{"qk_norm": false, "lr_mult_o": 2.0, "warmup_steps": 200}
Each number is 50 + 12 x the weight over its row's rms, rounded and kept within 0 to 99. Layers, rows and columns count from 0. The size before them is the row's rms in percent of the matrix's.

# layer 13 MLP up, 640x320, rms 0.174, rows 0-172, columns 120-159
105:39 61 58 59 53 56 71 25 36 41 39 45 54 50 55 46 35 56 59 33 41 66 55 58 31 50 60 36 41 63 44 52 64 46 52 42 51 55 56 69
104:27 60 73 71 61 47 42 59 54 61 47 72 48 44 33 70 36 47 69 39 35 53 45 61 12 59 53 65 49 51 73 52 55 24 70 60 24 61 45 24
100:58 57 58 59 31 49 39 51 56 55 50 68 66 55 59 56 40 57 53 44 65 46 56 51 55 63 57 35 60 46 74 31 57 66 25 30 67 65 56 66
098:53 75 52 54 51 65 50 48 36 62 59 47 53 54 47 42 33 44 52 77 53 52 60 58 55 54 53 54 54 55 39 44 53 49 56 61 49 40 48 57
092:63 40 53 37 51 62 49 49 37 55 55 48 41 63 56 55 46 37 58 56 42 44 54 47 51 63 50 48 36 66 57 52 57 66 39 42 37 34 40 47
093:60 38 41 51 79 51 46 48 58 47 26 37 32 46 52 47 43 36 45 40 32 66 55 61 68 52 78 57 44 30 79 42 52 48 42 47 58 48 54 60
100:36 60 54 50 46 37 53 45 49 60 33 39 52 64 43 56 64 53 55 30 51 50 34 56 38 53 60 34 42 51 57 47 63 29 55 47 48 59 39 52
101:52 31 54 37 39 54 52 51 27 56 36 38 55 53 55 45 37 42 53 39 59 58 46 46 43 57 62 33 47 38 50 69 36 47 52 42 46 35 59 46
104:45 51 54 57 63 58 56 18 39 57 74 72 60 45 36 38 39 66 54 56 66 61 47 33 41 44 72 79 52 23 65 54 64 48 41 44 46 38 47 63
099:50 53 49 37 48 61 55 41 56 72 50 66 44 44 58 31 54 36 75 36 46 53 59 54 19 62 59 51 29 56 56 31 46 35 50 43 66 39 60 53
100:49 39 67 55 46 46 54 62 57 34 37 48 44 46 62 21 36 55 42 25 39 26 58 43 45 38 62 44 62 43 44 74 35 52 65 46 79 44 34 55
096:64 31 65 43 23 62 83 44 38 39 48 51 46 46 55 54 59 56 46 56 49 57 49 37 33 43 50 56 54 31 63 41 45 42 46 54 63 59 47 47
094:44 44 67 60 52 67 55 59 44 54 34 65 45 61 42 58 55 46 54 34 50 49 51 42 74 57 54 31 51 78 59 68 65 56 54 36 70 48 62 45
095:59 37 47 50 50 62 42 54 37 54 63 30 43 71 76 47 57 37 54 60 56 66 69 48 43 54 44 38 49 65 59 41 41 38 40 49 35 71 59 58
098:36 43 47 21 57 31 50 20 30 24 51 47 28 76 69 42 43 15 62 39 59 48 47 50 23 49 59 32 39 47 50 57 53 40 51 42 38 54 46 43
101:40 35 80 33 54 51 54 78 24 49 38 49 73 43 40 64 58 52 44 27 44 43 25 46 52 53 29 33 54 39 42 56 63 31 67 63 37 71 19 52
103:54 68 68 62 64 33 48 58 54 78 54 40 36 47 40 64 65 51 45 44 61 62 36 46 46 47 55 45 61 35 40 54 64 36 39 49 28 64 40 28
098:50 27 51 49 43 37 47 49 57 77 66 39 25 73 57 51 60 54 55 53 53 33 35 46 47 64 46 79 33 48 63 33 46 61 41 36 55 51 69 58
106:51 65 54 69 54 23 44 65 36 40 42 59 64 60 52 53 45 33 66 48 68 40 47 44 53 51 19 41 71 69 50 31 68 57 29 66 37 66 51 65
101:40 47 36 60 59 62 72 52 48 64 47 49 23 56 67 59 48 64 43 59 48 82 39 45 46 53 24 43 45 49 46 44 67 55 59 69 61 71 48 30
102:68 40 54 59 52 27 41 53 50 66 43 68 40 72 41 57 68 40 35 68 37 56 48 72 41 53 49 61 67 38 67 44 48 35 47 44 57 57 49 64
099:41 27 58 36 59 51 58 48 55 41 61 41 48 54 43 30 40 73 55 37 35 54 43 40 40 57 50 64 54 56 41 62 40 46 56 52 59 44 38 51
096:59 53 50 40 66 57 48 58 36 58 64 69 52 37 49 39 50 70 58 63 53 48 37 48 40 49 54 57 42 36 28 67 62 55 44 65 55 51 38 64
096:53 31 60 46 44 72 24 67 46 52 54 37 41 54 33 52 32 65 39 58 45 37 59 32 41 58 38 65 31 77 34 59 60 50 50 46 64 42 48 45
103:35 13 43 56 71 56 39 80 53 34 44 64 57 39 45 65 63 55 48 52 49 48 47 39 45 51 52 28 42 77 48 37 34 51 51 46 58 49 28 49
096:70 65 78 69 56 51 54 49 48 47 35 47 69 44 53 42 52 43 50 72 48 71 59 44 49 33 43 57 59 62 51 55 31 41 56 63 60 48 35 41
098:29 57 60 46 23 59 65 26 39 53 55 45 46 53 59 51 63 57 27 73 54 60 56 51 61 48 51 59 66 63 62 41 57 51 57 37 53 56 45 54
100:59 43 42 38 26 43 36 57 46 54 51 43 38 51 75 47 57 47 29 51 39 60 46 39 56 63 65 31 36 52 82 47 50 62 23 48 36 48 49 52
102:50 47 38 70 43 63 39 28 40 44 56 76 30 60 53 54 64 70 46 49 36 59 62 61 26 52 71 61 54 62 26 57 36 44 54 41 62 52 57 39
090:54 68 38 43 61 53 74 48 70 25 71 59 47 47 60 56 66 43 33 48 57 58 45 50 46 46 57 41 48 60 76 41 23 52 45 31 39 62 57 41
106:47 52 41 59 53 31 40 53 38 55 66 59 47 44 61 59 39 35 51 42 47 63 82 43 45 60 67 44 40 47 54 48 46 42 52 59 53 45 81 28
102:45 44 44 62 43 51 45 38 40 51 47 58 59 41 16 46 64 38 34 52 63 61 65 42 50 56 54 55 60 59 43 15 46 53 27 59 54 57 45 41
097:50 51 52 26 52 74 43 48 69 39 18 51 45 38 80 67 60 45 42 34 61 54 57 30 65 40 57 38 53 44 63 67 39 39 55 40 46 60 34 32
102:56 44 31 59 52 61 52 44 38 56 76 50 43 36 46 58 70 32 47 40 52 57 39 38 64 62 44 59 59 48 59 36 55 31 53 55 46 30 54 55
100:42 74 37 48 56 37 59 51 38 51 49 53 68 53 45 81 68 48 73 52 61 36 39 54 55 43 51 60 25 37 40 54 63 28 50 41 57 58 55 35
103:44 58 59 47 53 49 56 66 42 57 56 65 65 48 32 42 62 54 35 62 34 53 59 38 41 53 62 45 35 33 50 34 56 34 64 54 53 31 44 40
097:60 70 51 37 49 78 78 38 44 78 65 40 53 41 52 50 77 59 51 69 40 43 66 40 29 40 51 37 44 56 57 40 50 55 39 47 54 55 49 57
103:69 49 63 37 35 61 59 38 47 34 53 52 49 44 52 34 35 56 41 48 65 46 82 61 47 39 48 51 33 42 59 45 28 50 57 44 33 66 47 47
097:43 51 58 43 53 36 38 41 45 42 69 56 51 45 66 52 69 64 57 77 61 39 45 57 48 70 44 60 63 60 50 73 50 74 34 24 58 63 63 57
097:66 60 75 72 52 63 43 38 49 45 53 65 52 50 53 59 57 26 39 51 48 53 72 40 58 24 53 42 47 39 47 55 51 49 48 54 62 13 25 56
097:62 38 66 59 62 81 60 12 53 48 50 55 38 50 40 41 49 70 42 48 57 36 25 50 59 44 42 55 43 48 45 39 42 35 32 68 55 46 42 49
101:63 55 58 33 72 64 61 68 51 40 56 52 49 50 51 70 68 49 51 22 30 59 41 56 59 47 44 43 76 38 47 56 70 45 61 50 68 54 48 69
106:31 50 39 56 36 45 37 49 51 54 31 51 59 69 29 57 50 77 35 35 68 46 40 38 53 49 66 65 47 61 47 48 68 76 39 37 70 23 33 45
102:64 51 54 63 47 22 51 52 45 45 60 37 32 26 59 60 48 58 50 64 48 48 60 59 66 59 64 74 46 42 44 55 50 76 60 48 51 51 63 37
101:73 52 63 49 66 58 41 62 27 50 67 69 52 73 56 66 53 62 45 44 52 36 56 59 43 46 55 48 56 43 46 63 29 58 43 63 35 61 60 66
098:32 52 80 53 43 49 77 64 46 41 66 53 34 56 53 53 55 58 61 28 48 63 57 55 57 60 33 41 51 35 66 43 61 65 32 30 66 40 36 41
098:67 54 66 58 66 62 46 47 51 62 44 61 45 44 67 50 32 49 22 52 55 53 47 66 46 17 48 39 23 67 40 57 45 44 48 29 41 65 47 38
105:43 36 40 58 32 56 61 44 62 47 38 65 57 44 42 36 46 32 59 64 26 55 40 25 54 61 70 49 41 52 52 55 61 43 75 75 42 67 44 40
103:34 54 27 36 81 37 58 52 31 40 50 51 33 41 44 52 42 49 69 53 44 40 40 53 42 54 51 31 57 58 42 32 51 49 54 38 47 26 48 44
103:36 47 31 46 55 51 42 55 51 58 33 49 73 51 62 69 47 42 37 37 50 38 30 45 45 43 51 50 35 72 52 37 60 66 48 42 38 41 30 48
095:55 41 38 30 52 44 48 53 47 26 29 45 36 56 55 46 46 32 43 60 55 63 65 36 37 71 49 61 32 35 58 52 56 53 15 59 38 65 40 50
095:48 62 63 45 53 73 58 48 50 56 59 52 59 50 56 57 67 56 54 59 60 52 52 44 55 53 62 56 50 56 29 72 31 68 67 32 42 39 55 46
099:48 56 61 61 52 51 64 65 35 42 24 57 37 51 28 65 61 58 58 28 53 56 46 36 39 56 53 56 37 36 68 43 66 56 30 18 30 60 61 49
105:65 33 28 36 51 40 58 59 47 54 62 43 64 60 64 60 64 35 42 46 43 43 49 46 31 36 67 60 47 41 63 59 51 72 25 38 42 44 42 46
101:54 45 40 23 45 35 51 50 51 52 45 71 52 40 53 50 51 42 18 50 78 47 35 51 55 52 53 31 66 54 52 48 43 58 65 65 34 84 75 65
103:31 69 51 64 43 41 59 64 56 78 55 43 52 58 64 38 47 39 51 56 35 50 51 58 51 57 63 37 69 57 67 43 56 57 42 27 63 54 72 47
111:40 65 34 40 53 79 37 26 36 61 47 36 51 61 53 52 51 42 50 49 56 47 67 60 58 62 56 48 39 68 59 52 38 60 40 48 52 55 45 34
099:49 47 64 48 60 52 64 56 58 68 65 57 66 54 52 71 38 26 40 60 54 48 57 37 41 49 34 43 38 56 59 24 45 37 24 37 70 41 61 45
096:38 56 47 58 57 42 54 44 41 58 38 49 34 38 55 43 56 57 65 67 56 57 47 54 69 37 37 53 25 64 40 61 44 42 71 48 18 75 59 56
095:58 56 28 50 50 37 41 70 39 65 61 56 35 60 61 62 51 67 39 50 42 58 32 67 19 34 47 26 42 42 53 37 22 42 67 49 54 49 53 57
103:58 54 50 52 67 46 61 47 40 41 48 51 46 77 50 32 60 60 39 68 30 42 54 49 42 51 46 59 48 63 31 68 50 31 46 62 54 67 50 42
093:40 76 49 38 41 71 31 17 46 52 64 53 33 42 65 46 30 54 56 45 48 72 49 59 65 43 50 10 35 49 55 43 50 47 44 45 62 44 39 53
098:56 44 46 51 60 64 60 46 38 25 60 48 38 74 24 60 41 37 59 39 52 47 53 47 45 71 64 49 40 54 44 58 44 67 59 60 61 59 50 65
102:58 46 38 43 34 58 55 55 42 53 59 42 61 54 50 32 43 56 51 59 45 41 34 39 56 50 49 29 35 39 37 37 30 51 57 21 34 57 57 62
097:59 58 59 36 72 72 48 74 58 65 42 43 79 51 35 41 56 26 51 50 47 57 56 43 60 39 61 79 41 52 74 52 34 65 36 40 35 47 38 62
096:59 67 69 41 45 62 24 55 40 50 51 37 57 54 40 42 62 65 49 57 35 56 39 48 57 76 40 61 32 59 45 51 54 24 42 50 42 59 70 51
100:45 58 46 63 44 56 39 38 34 57 45 55 32 68 32 66 53 56 57 57 51 51 41 61 50 39 52 47 56 81 60 51 35 54 53 52 52 54 71 48
101:35 65 45 50 55 53 47 52 34 78 40 55 33 45 28 40 68 50 40 58 43 32 38 69 26 58 60 50 61 47 52 28 48 33 55 38 69 57 52 46
098:66 54 47 65 38 67 58 27 47 43 53 46 50 41 75 70 51 67 34 73 45 68 50 47 47 44 43 66 30 57 58 59 36 46 67 54 54 61 61 67
103:45 55 27 56 60 37 65 42 75 63 50 58 52 69 25 56 30 67 50 46 61 59 45 33 68 42 46 58 60 51 47 47 58 22 54 59 70 64 58 53
109:42 45 41 69 62 58 34 55 45 64 46 53 57 18 50 46 32 49 62 46 61 68 53 39 35 44 50 51 63 48 49 53 64 44 63 16 61 45 25 35
099:42 53 59 65 50 50 49 33 67 53 48 62 45 76 38 80 59 61 45 47 43 63 50 61 45 41 55 37 34 41 59 45 51 65 50 56 47 33 58 44
099:25 64 42 31 68 49 70 39 51 23 59 54 51 47 61 50 43 49 42 55 41 43 37 61 32 56 62 50 55 62 60 35 67 24 68 44 67 53 26 35
099:49 49 41 34 46 58 29 46 49 49 48 35 37 22 59 64 58 50 51 60 47 43 61 69 44 43 37 57 56 58 37 56 56 41 47 89 48 53 43 56
098:45 43 55 49 47 68 38 72 51 45 60 41 54 39 38 46 58 68 28 48 34 52 62 48 42 62 50 51 55 48 52 53 29 59 40 55 30 39 37 41
102:31 63 39 44 53 31 33 56 66 50 55 63 45 64 68 68 52 61 50 39 37 52 47 60 61 69 49 36 44 46 62 49 29 52 45 53 47 42 53 59
100:59 48 72 57 46 47 46 65 50 47 43 51 74 44 66 52 64 38 34 56 44 67 66 53 41 22 46 47 65 46 55 58 44 45 44 48 34 57 61 48
099:47 67 35 53 72 50 45 56 43 26 58 48 27 60 51 41 41 62 50 50 54 44 52 42 58 37 47 68 26 47 42 61 21 47 45 34 45 52 17 50
104:59 35 43 72 58 68 74 74 42 59 65 61 61 44 66 50 38 44 52 60 30 62 55 45 40 59 53 47 58 52 54 48 51 60 66 51 57 52 52 41
102:57 60 49 46 42 53 33 53 40 45 53 53 27 42 25 63 56 69 62 43 42 31 54 54 56 57 54 51 64 33 60 31 59 54 63 47 47 59 74 44
104:44 39 31 36 49 55 58 43 37 57 43 33 59 61 47 49 55 49 58 46 20 43 55 45 48 52 43 41 47 72 41 53 69 84 69 42 55 63 62 48
103:39 36 53 63 49 32 56 50 27 65 55 53 45 40 46 43 78 54 60 55 44 26 64 77 60 45 58 61 66 50 56 33 64 71 72 53 36 49 54 45
104:55 63 51 40 64 46 40 41 58 41 18 61 54 62 35 47 55 62 26 41 45 64 35 44 52 64 40 44 52 37 49 22 52 45 38 66 48 52 41 53
099:28 62 48 52 38 68 48 56 48 49 44 82 37 45 34 57 65 49 52 72 47 57 45 42 43 55 50 44 78 50 65 43 67 71 36 76 21 47 68 44
095:70 40 86 60 51 50 52 43 57 48 52 69 58 46 25 30 57 62 47 39 60 38 45 41 55 49 43 66 36 47 60 41 41 46 29 39 32 54 41 32
099:34 36 34 46 65 53 37 53 43 61 44 49 49 64 48 43 42 52 45 49 33 32 78 47 33 56 55 53 27 65 45 53 48 57 34 55 61 54 35 51
098:51 61 45 42 57 30 46 45 44 71 44 65 62 42 59 53 42 40 66 37 64 37 34 38 44 66 39 58 55 43 60 44 32 67 70 61 71 62 56 36
096:30 55 49 55 33 32 53 53 35 43 48 69 72 38 49 58 48 22 46 49 67 58 48 35 42 55 51 51 79 41 55 42 47 54 64 64 50 44 57 32
101:49 52 43 47 59 57 65 49 39 54 37 59 51 55 67 67 37 37 47 38 44 59 62 45 42 64 51 50 55 54 54 54 48 66 47 69 72 49 69 57
103:54 59 63 64 53 46 35 83 37 39 44 48 50 48 32 45 70 57 36 61 39 49 49 46 26 54 33 62 51 63 62 53 58 45 58 53 65 39 41 53
103:35 52 39 48 39 51 24 57 42 40 64 64 44 49 28 25 69 64 55 49 21 71 51 39 37 71 50 41 52 42 41 50 52 59 45 66 37 85 63 41
095:41 61 73 48 62 50 52 51 50 38 51 64 56 50 47 59 48 46 67 60 40 63 70 44 49 28 18 50 24 57 33 53 46 69 31 59 52 51 48 47
102:40 59 67 53 27 36 40 55 49 41 60 43 72 33 41 57 53 80 49 35 50 50 58 60 39 55 42 45 66 41 37 45 68 31 66 47 50 55 75 39
099:42 50 58 58 31 59 60 65 33 43 44 54 57 36 66 37 52 51 31 52 52 43 43 29 49 60 62 42 57 51 59 64 41 46 38 42 55 53 36 51
098:37 59 68 78 57 36 56 55 49 62 37 51 64 36 58 47 28 51 40 53 48 36 60 72 51 50 39 40 36 39 43 58 36 56 53 46 29 50 63 50
102:58 33 56 55 74 53 32 56 69 45 32 52 63 51 53 60 52 26 46 58 42 41 12 24 17 48 53 34 38 50 32 14 70 35 60 48 50 59 32 68
103:64 52 77 51 65 68 57 58 46 40 45 58 32 62 50 52 59 58 49 52 56 48 37 41 66 52 44 44 51 44 44 42 46 41 56 66 59 63 40 36
096:61 48 49 28 58 32 22 62 52 39 80 65 42 56 40 58 63 50 62 74 50 33 37 59 55 54 39 48 57 36 54 71 66 57 34 66 41 47 48 57
104:37 47 59 54 64 49 26 40 62 40 74 59 50 39 44 42 76 48 63 51 45 66 63 36 42 39 62 67 48 54 43 73 52 55 52 60 52 41 58 45
104:56 50 34 25 70 43 37 51 56 46 48 41 26 70 70 67 52 44 55 32 51 58 60 60 45 38 57 50 44 55 39 52 71 41 70 89 52 64 45 42
102:57 56 45 59 27 50 52 66 33 38 47 55 42 31 46 78 42 53 56 35 41 31 69 62 43 75 51 76 63 41 57 62 70 47 43 47 40 52 27 46
103:38 64 44 45 39 37 44 56 23 52 33 38 63 31 66 37 53 59 46 50 52 56 34 71 51 62 51 58 58 42 48 41 64 37 28 35 57 67 65 36
098:55 39 27 40 48 49 58 46 66 50 57 42 28 59 52 41 58 46 69 70 38 36 52 56 28 29 54 79 63 51 43 66 59 79 73 52 51 41 53 39
103:34 33 38 44 39 52 54 34 45 35 39 47 54 33 45 41 41 57 68 68 67 43 55 58 53 46 11 59 51 37 40 92 65 73 47 51 65 44 48 43
108:43 55 56 40 48 47 55 44 57 57 81 63 48 49 51 55 56 58 39 50 54 54 46 42 43 58 55 19 36 34 53 46 60 62 46 46 57 48 56 47
109:40 72 50 48 47 49 47 56 40 62 60 66 44 50 60 61 53 34 54 69 38 76 83 52 64 64 56 42 43 34 55 37 43 25 49 41 61 48 66 56
090:45 26 57 37 46 27 54 27 41 48 53 70 52 51 61 54 60 45 41 54 59 60 59 35 28 42 39 76 26 82 61 50 51 49 25 57 45 40 63 55
096:61 65 37 67 29 50 41 60 32 67 61 52 47 43 47 38 43 70 29 41 43 52 50 46 65 52 56 53 51 42 57 38 60 27 65 61 55 30 52 39
101:52 39 51 68 63 54 55 38 55 32 55 45 61 71 54 52 64 60 42 60 31 32 40 53 46 51 33 40 49 49 59 61 65 63 42 47 38 57 53 41
105:49 53 46 60 23 64 48 51 50 42 54 51 40 47 57 48 56 63 44 41 35 57 63 45 37 38 32 75 52 46 52 58 64 39 56 41 65 54 42 31
099:41 42 51 50 36 56 46 51 45 43 33 79 46 21 40 51 55 75 37 57 78 31 21 43 74 33 47 54 37 45 60 48 53 54 43 44 48 24 59 33
097:42 53 51 58 54 44 55 67 55 55 69 40 42 71 67 61 56 54 37 59 47 33 50 61 45 71 56 29 15 34 26 36 31 39 47 55 28 50 21 51
098:51 51 39 55 53 60 65 64 64 29 41 48 72 71 47 47 41 38 53 44 52 62 63 48 57 23 65 48 42 42 58 65 36 50 41 84 61 67 47 66
098:43 53 28 52 64 62 58 61 42 51 54 56 63 27 62 57 50 32 51 52 66 39 76 39 58 63 49 81 60 56 56 54 50 48 48 48 66 50 55 33
096:42 65 46 43 38 50 59 36 36 59 44 44 42 47 59 62 46 48 53 56 06 51 56 55 51 50 35 51 38 48 53 36 51 67 52 49 42 59 54 57
101:52 42 73 56 53 53 45 49 29 58 13 50 34 47 57 43 63 59 40 39 49 51 41 49 33 72 48 48 40 35 65 52 32 56 53 47 50 69 49 54
108:29 71 56 62 50 37 48 39 39 44 47 52 55 30 55 64 53 24 33 47 62 64 48 53 52 46 46 53 57 55 57 61 48 55 50 38 53 69 35 51
089:39 41 41 66 73 41 74 61 48 58 56 46 69 51 42 57 63 33 46 77 62 81 43 38 38 45 54 40 62 51 55 57 32 52 45 46 58 65 56 49
102:59 20 32 57 59 51 57 58 57 62 44 34 44 54 44 34 49 47 38 34 49 43 40 25 45 63 51 37 52 48 44 47 61 48 62 55 49 65 45 44
098:33 52 64 54 38 45 85 44 58 60 44 51 48 51 66 35 57 47 59 40 48 60 81 52 41 58 54 66 45 34 42 43 51 45 56 68 77 58 41 47
098:31 44 63 61 48 53 42 53 60 32 34 44 41 53 35 60 49 55 53 66 54 48 37 54 65 39 55 61 65 40 31 46 43 66 57 44 60 64 71 64
094:62 49 44 42 35 46 50 38 53 52 34 71 45 39 58 50 50 36 46 48 55 51 41 44 51 67 56 48 50 51 34 43 43 69 41 70 54 51 45 44
104:35 26 33 36 53 63 34 44 60 60 34 54 56 56 47 43 47 27 42 54 44 40 60 61 31 40 41 45 45 30 55 54 61 49 44 63 45 57 42 39
101:44 51 68 77 29 57 30 67 20 69 44 48 56 65 48 76 52 34 56 47 30 47 51 37 41 58 26 31 39 50 30 39 62 40 64 58 49 49 53 40
105:56 79 43 56 65 71 55 44 55 53 49 40 60 33 46 39 53 48 66 46 53 47 44 40 50 46 61 63 48 43 38 55 28 56 57 42 65 65 58 61
103:42 69 67 47 39 34 38 50 51 32 48 60 45 45 57 51 46 36 47 61 60 42 48 46 52 47 52 47 46 34 48 53 47 51 58 60 43 52 54 27
108:61 43 54 31 43 49 39 50 62 45 66 51 28 48 45 44 49 47 45 62 56 47 52 56 35 52 63 65 32 41 76 35 48 49 56 51 39 62 39 25
094:52 39 51 57 59 41 65 67 13 54 54 51 51 46 25 45 50 51 53 45 69 63 54 47 46 53 67 54 52 24 68 57 42 49 39 81 45 57 60 26
095:69 43 48 60 56 42 59 45 20 58 57 56 39 35 52 37 52 50 22 70 36 48 48 60 42 45 69 68 62 41 43 48 44 62 65 48 61 51 57 27
099:30 57 36 59 56 47 35 37 47 53 36 59 39 31 51 53 47 31 55 55 53 47 49 37 57 64 77 48 66 70 60 56 56 43 55 51 58 54 60 50
107:55 42 46 52 47 49 47 44 49 48 63 35 69 53 54 70 60 53 53 50 38 55 59 57 51 64 63 60 51 42 26 12 38 47 45 39 50 45 59 43
100:47 55 53 62 52 55 70 50 46 64 49 60 54 50 46 47 80 63 48 53 42 34 56 12 38 43 53 55 58 54 53 68 45 40 66 27 67 51 74 43
098:78 43 47 52 57 50 62 64 62 36 33 58 64 32 44 49 22 42 71 38 50 57 47 51 42 55 61 63 51 55 54 62 61 54 66 54 50 32 50 48
106:37 81 55 62 27 62 48 30 50 44 50 68 56 63 47 50 50 65 43 67 54 58 46 55 48 33 65 47 49 64 43 62 28 51 47 42 43 56 66 29
098:39 35 29 36 58 59 69 56 64 41 39 57 35 67 37 45 56 46 44 36 35 29 30 48 38 51 38 52 29 47 50 41 48 56 52 44 61 49 63 41
101:54 39 47 62 54 54 67 43 53 55 67 58 48 37 39 86 45 42 43 49 72 41 37 41 39 44 57 26 31 46 48 61 46 46 62 49 62 40 68 57
102:42 63 35 56 54 61 50 37 45 65 44 55 41 49 42 59 53 63 32 50 48 63 48 24 47 66 34 52 37 68 38 61 38 52 73 71 61 51 52 58
097:68 57 66 45 47 44 48 62 27 56 56 19 53 52 52 51 51 87 54 61 57 59 41 44 49 58 70 65 43 51 25 62 27 31 46 35 44 64 43 61
107:39 52 44 48 61 59 45 56 31 48 81 66 37 32 31 58 71 54 35 49 61 58 41 57 40 51 35 49 48 44 62 56 51 60 31 63 20 68 46 46
101:62 34 63 38 45 51 42 58 61 47 43 66 50 45 48 54 49 55 71 29 49 54 72 74 58 83 43 59 51 59 55 55 54 40 72 55 11 65 41 47
099:45 54 29 68 62 69 24 59 44 59 49 50 46 52 39 38 49 62 41 39 50 46 53 47 49 27 36 61 30 46 54 39 44 56 31 59 50 41 63 42
101:42 45 61 55 79 39 56 42 64 48 51 59 38 67 64 56 37 53 36 42 33 50 43 54 36 41 56 37 36 37 45 67 36 78 50 40 51 35 31 71
098:52 64 26 57 60 62 59 43 35 72 49 53 49 36 64 47 34 77 56 49 63 37 43 69 54 70 31 37 65 55 39 29 42 55 43 49 36 50 60 50
104:51 39 75 42 81 49 44 55 34 40 52 53 26 34 45 48 59 53 50 48 50 50 32 41 41 55 63 66 38 31 72 49 59 58 80 55 43 50 43 54
093:36 59 54 63 74 40 47 51 55 40 42 42 39 54 64 53 36 53 58 40 51 36 39 36 60 43 48 27 43 38 49 28 68 61 42 71 54 42 33 57
097:50 49 57 38 63 49 45 34 57 32 51 67 61 62 59 59 44 35 55 30 35 37 39 52 47 58 46 45 51 55 34 47 45 80 34 37 55 45 53 55
100:47 49 37 62 48 53 53 52 43 40 55 48 78 46 47 55 65 68 53 45 44 57 48 61 24 73 55 64 46 50 34 53 57 66 51 69 44 60 62 30
098:67 34 49 46 34 39 60 68 55 56 49 57 39 36 50 60 58 53 35 56 41 51 50 32 48 53 29 42 44 64 43 27 53 40 46 34 43 61 43 32
107:47 33 67 52 37 75 52 41 43 49 44 50 50 59 33 71 47 52 55 60 40 61 34 64 25 54 69 35 27 42 49 49 55 49 52 48 65 53 55 42
096:56 60 51 59 33 71 50 47 58 54 54 42 58 55 46 43 39 36 54 56 41 51 33 59 87 46 52 53 64 45 37 54 28 52 51 41 42 69 74 56
101:49 49 59 51 62 59 52 53 54 38 63 54 64 36 78 40 40 30 61 71 38 38 42 41 42 72 61 59 43 70 37 65 60 55 74 49 56 52 56 54
100:47 59 53 48 60 71 52 34 37 61 42 32 58 51 48 41 48 81 27 52 48 53 61 54 45 70 41 50 41 32 41 55 55 85 59 47 56 50 43 21
096:77 40 33 44 47 60 45 45 69 48 61 35 36 56 50 25 46 60 40 32 46 61 47 37 61 52 35 69 46 35 38 42 34 55 48 64 48 45 61 41
101:57 49 46 68 56 64 28 10 61 31 64 66 48 47 60 47 28 54 50 56 55 35 64 56 44 59 50 50 57 51 46 57 48 49 54 37 47 60 54 41
101:37 55 66 28 13 48 47 50 43 50 30 61 44 58 47 55 79 52 53 67 64 47 51 64 46 30 54 45 68 32 62 68 63 57 39 42 25 51 47 25
104:44 30 55 49 53 60 15 54 41 56 65 37 38 49 53 42 36 64 48 62 48 55 68 41 42 38 51 60 57 53 52 66 57 43 68 54 55 64 41 42
104:50 42 57 66 48 53 45 52 58 32 54 64 30 66 63 13 66 29 43 32 53 50 59 33 47 45 67 54 60 55 64 62 48 43 56 27 52 53 55 39
096:65 64 51 54 59 66 53 45 36 58 50 46 46 31 70 55 44 51 61 43 46 63 44 62 37 66 56 43 37 40 75 48 60 81 53 30 35 64 34 62
091:56 48 52 36 52 49 67 41 36 29 77 26 52 62 81 58 61 61 47 46 60 65 73 44 63 56 70 52 52 50 50 70 59 63 47 40 49 44 79 41
105:37 49 36 41 57 32 43 53 30 31 61 37 64 55 59 67 54 50 41 70 30 29 57 48 35 21 31 70 57 37 44 37 72 46 45 76 54 56 52 40
098:47 37 38 42 60 49 74 55 59 45 28 35 41 42 72 70 56 47 46 50 56 39 38 59 64 61 36 66 31 47 85 33 58 53 61 44 37 53 76 52
099:44 74 52 45 36 51 56 46 36 51 21 40 46 53 74 80 48 41 63 29 66 42 36 47 82 40 58 55 74 44 53 62 50 48 48 43 51 63 75 27
102:26 19 48 44 59 69 51 47 20 63 24 55 53 40 39 37 54 33 44 73 51 34 42 50 34 46 47 66 64 45 57 69 46 46 34 44 43 43 38 34
100:56 46 55 60 51 54 42 67 28 28 50 45 63 35 65 63 44 33 63 63 25 55 51 67 41 54 70 58 40 41 75 46 60 59 43 54 32 58 51 49
104:52 57 48 41 56 48 42 46 40 54 39 81 42 54 45 68 51 27 39 49 58 28 39 52 52 49 60 54 53 30 56 65 39 48 49 44 32 28 48 34
101:71 49 52 55 50 54 38 57 58 30 34 34 22 46 53 64 46 53 34 54 33 37 47 32 42 73 67 57 59 46 50 65 50 35 68 61 37 63 52 59
102:64 27 46 56 55 43 48 47 23 50 37 41 35 46 51 50 42 59 48 69 71 46 54 39 41 50 53 51 31 52 31 52 53 43 61 45 59 46 53 39
100:58 43 21 59 44 61 53 63 16 65 42 64 61 48 53 67 70 41 46 51 49 79 69 14 48 42 33 72 48 40 54 84 44 51 51 62 32 55 68 57
097:54 15 55 60 60 50 52 52 53 15 51 40 62 64 39 51 63 60 33 31 37 58 50 35 74 41 44 49 42 52 56 38 47 52 58 44 56 51 50 42
103:30 49 60 54 35 38 54 74 54 61 48 48 57 56 40 55 49 48 51 43 46 66 58 37 43 51 57 52 52 42 58 62 53 66 53 61 42 58 55 34
096:36 68 54 54 53 46 42 36 33 45 44 53 38 34 47 39 48 70 50 52 32 42 60 51 46 30 57 31 54 68 49 52 41 53 37 71 29 62 63 40
103:50 52 56 66 62 49 72 43 39 37 67 46 43 73 66 44 30 54 51 58 37 55 55 45 39 24 57 34 46 55 39 60 42 67 49 51 37 68 52 21
100:48 51 41 53 51 49 55 40 37 41 55 47 38 47 65 43 53 40 36 63 31 51 49 43 46 40 57 46 45 49 50 41 38 49 58 34 45 28 43 38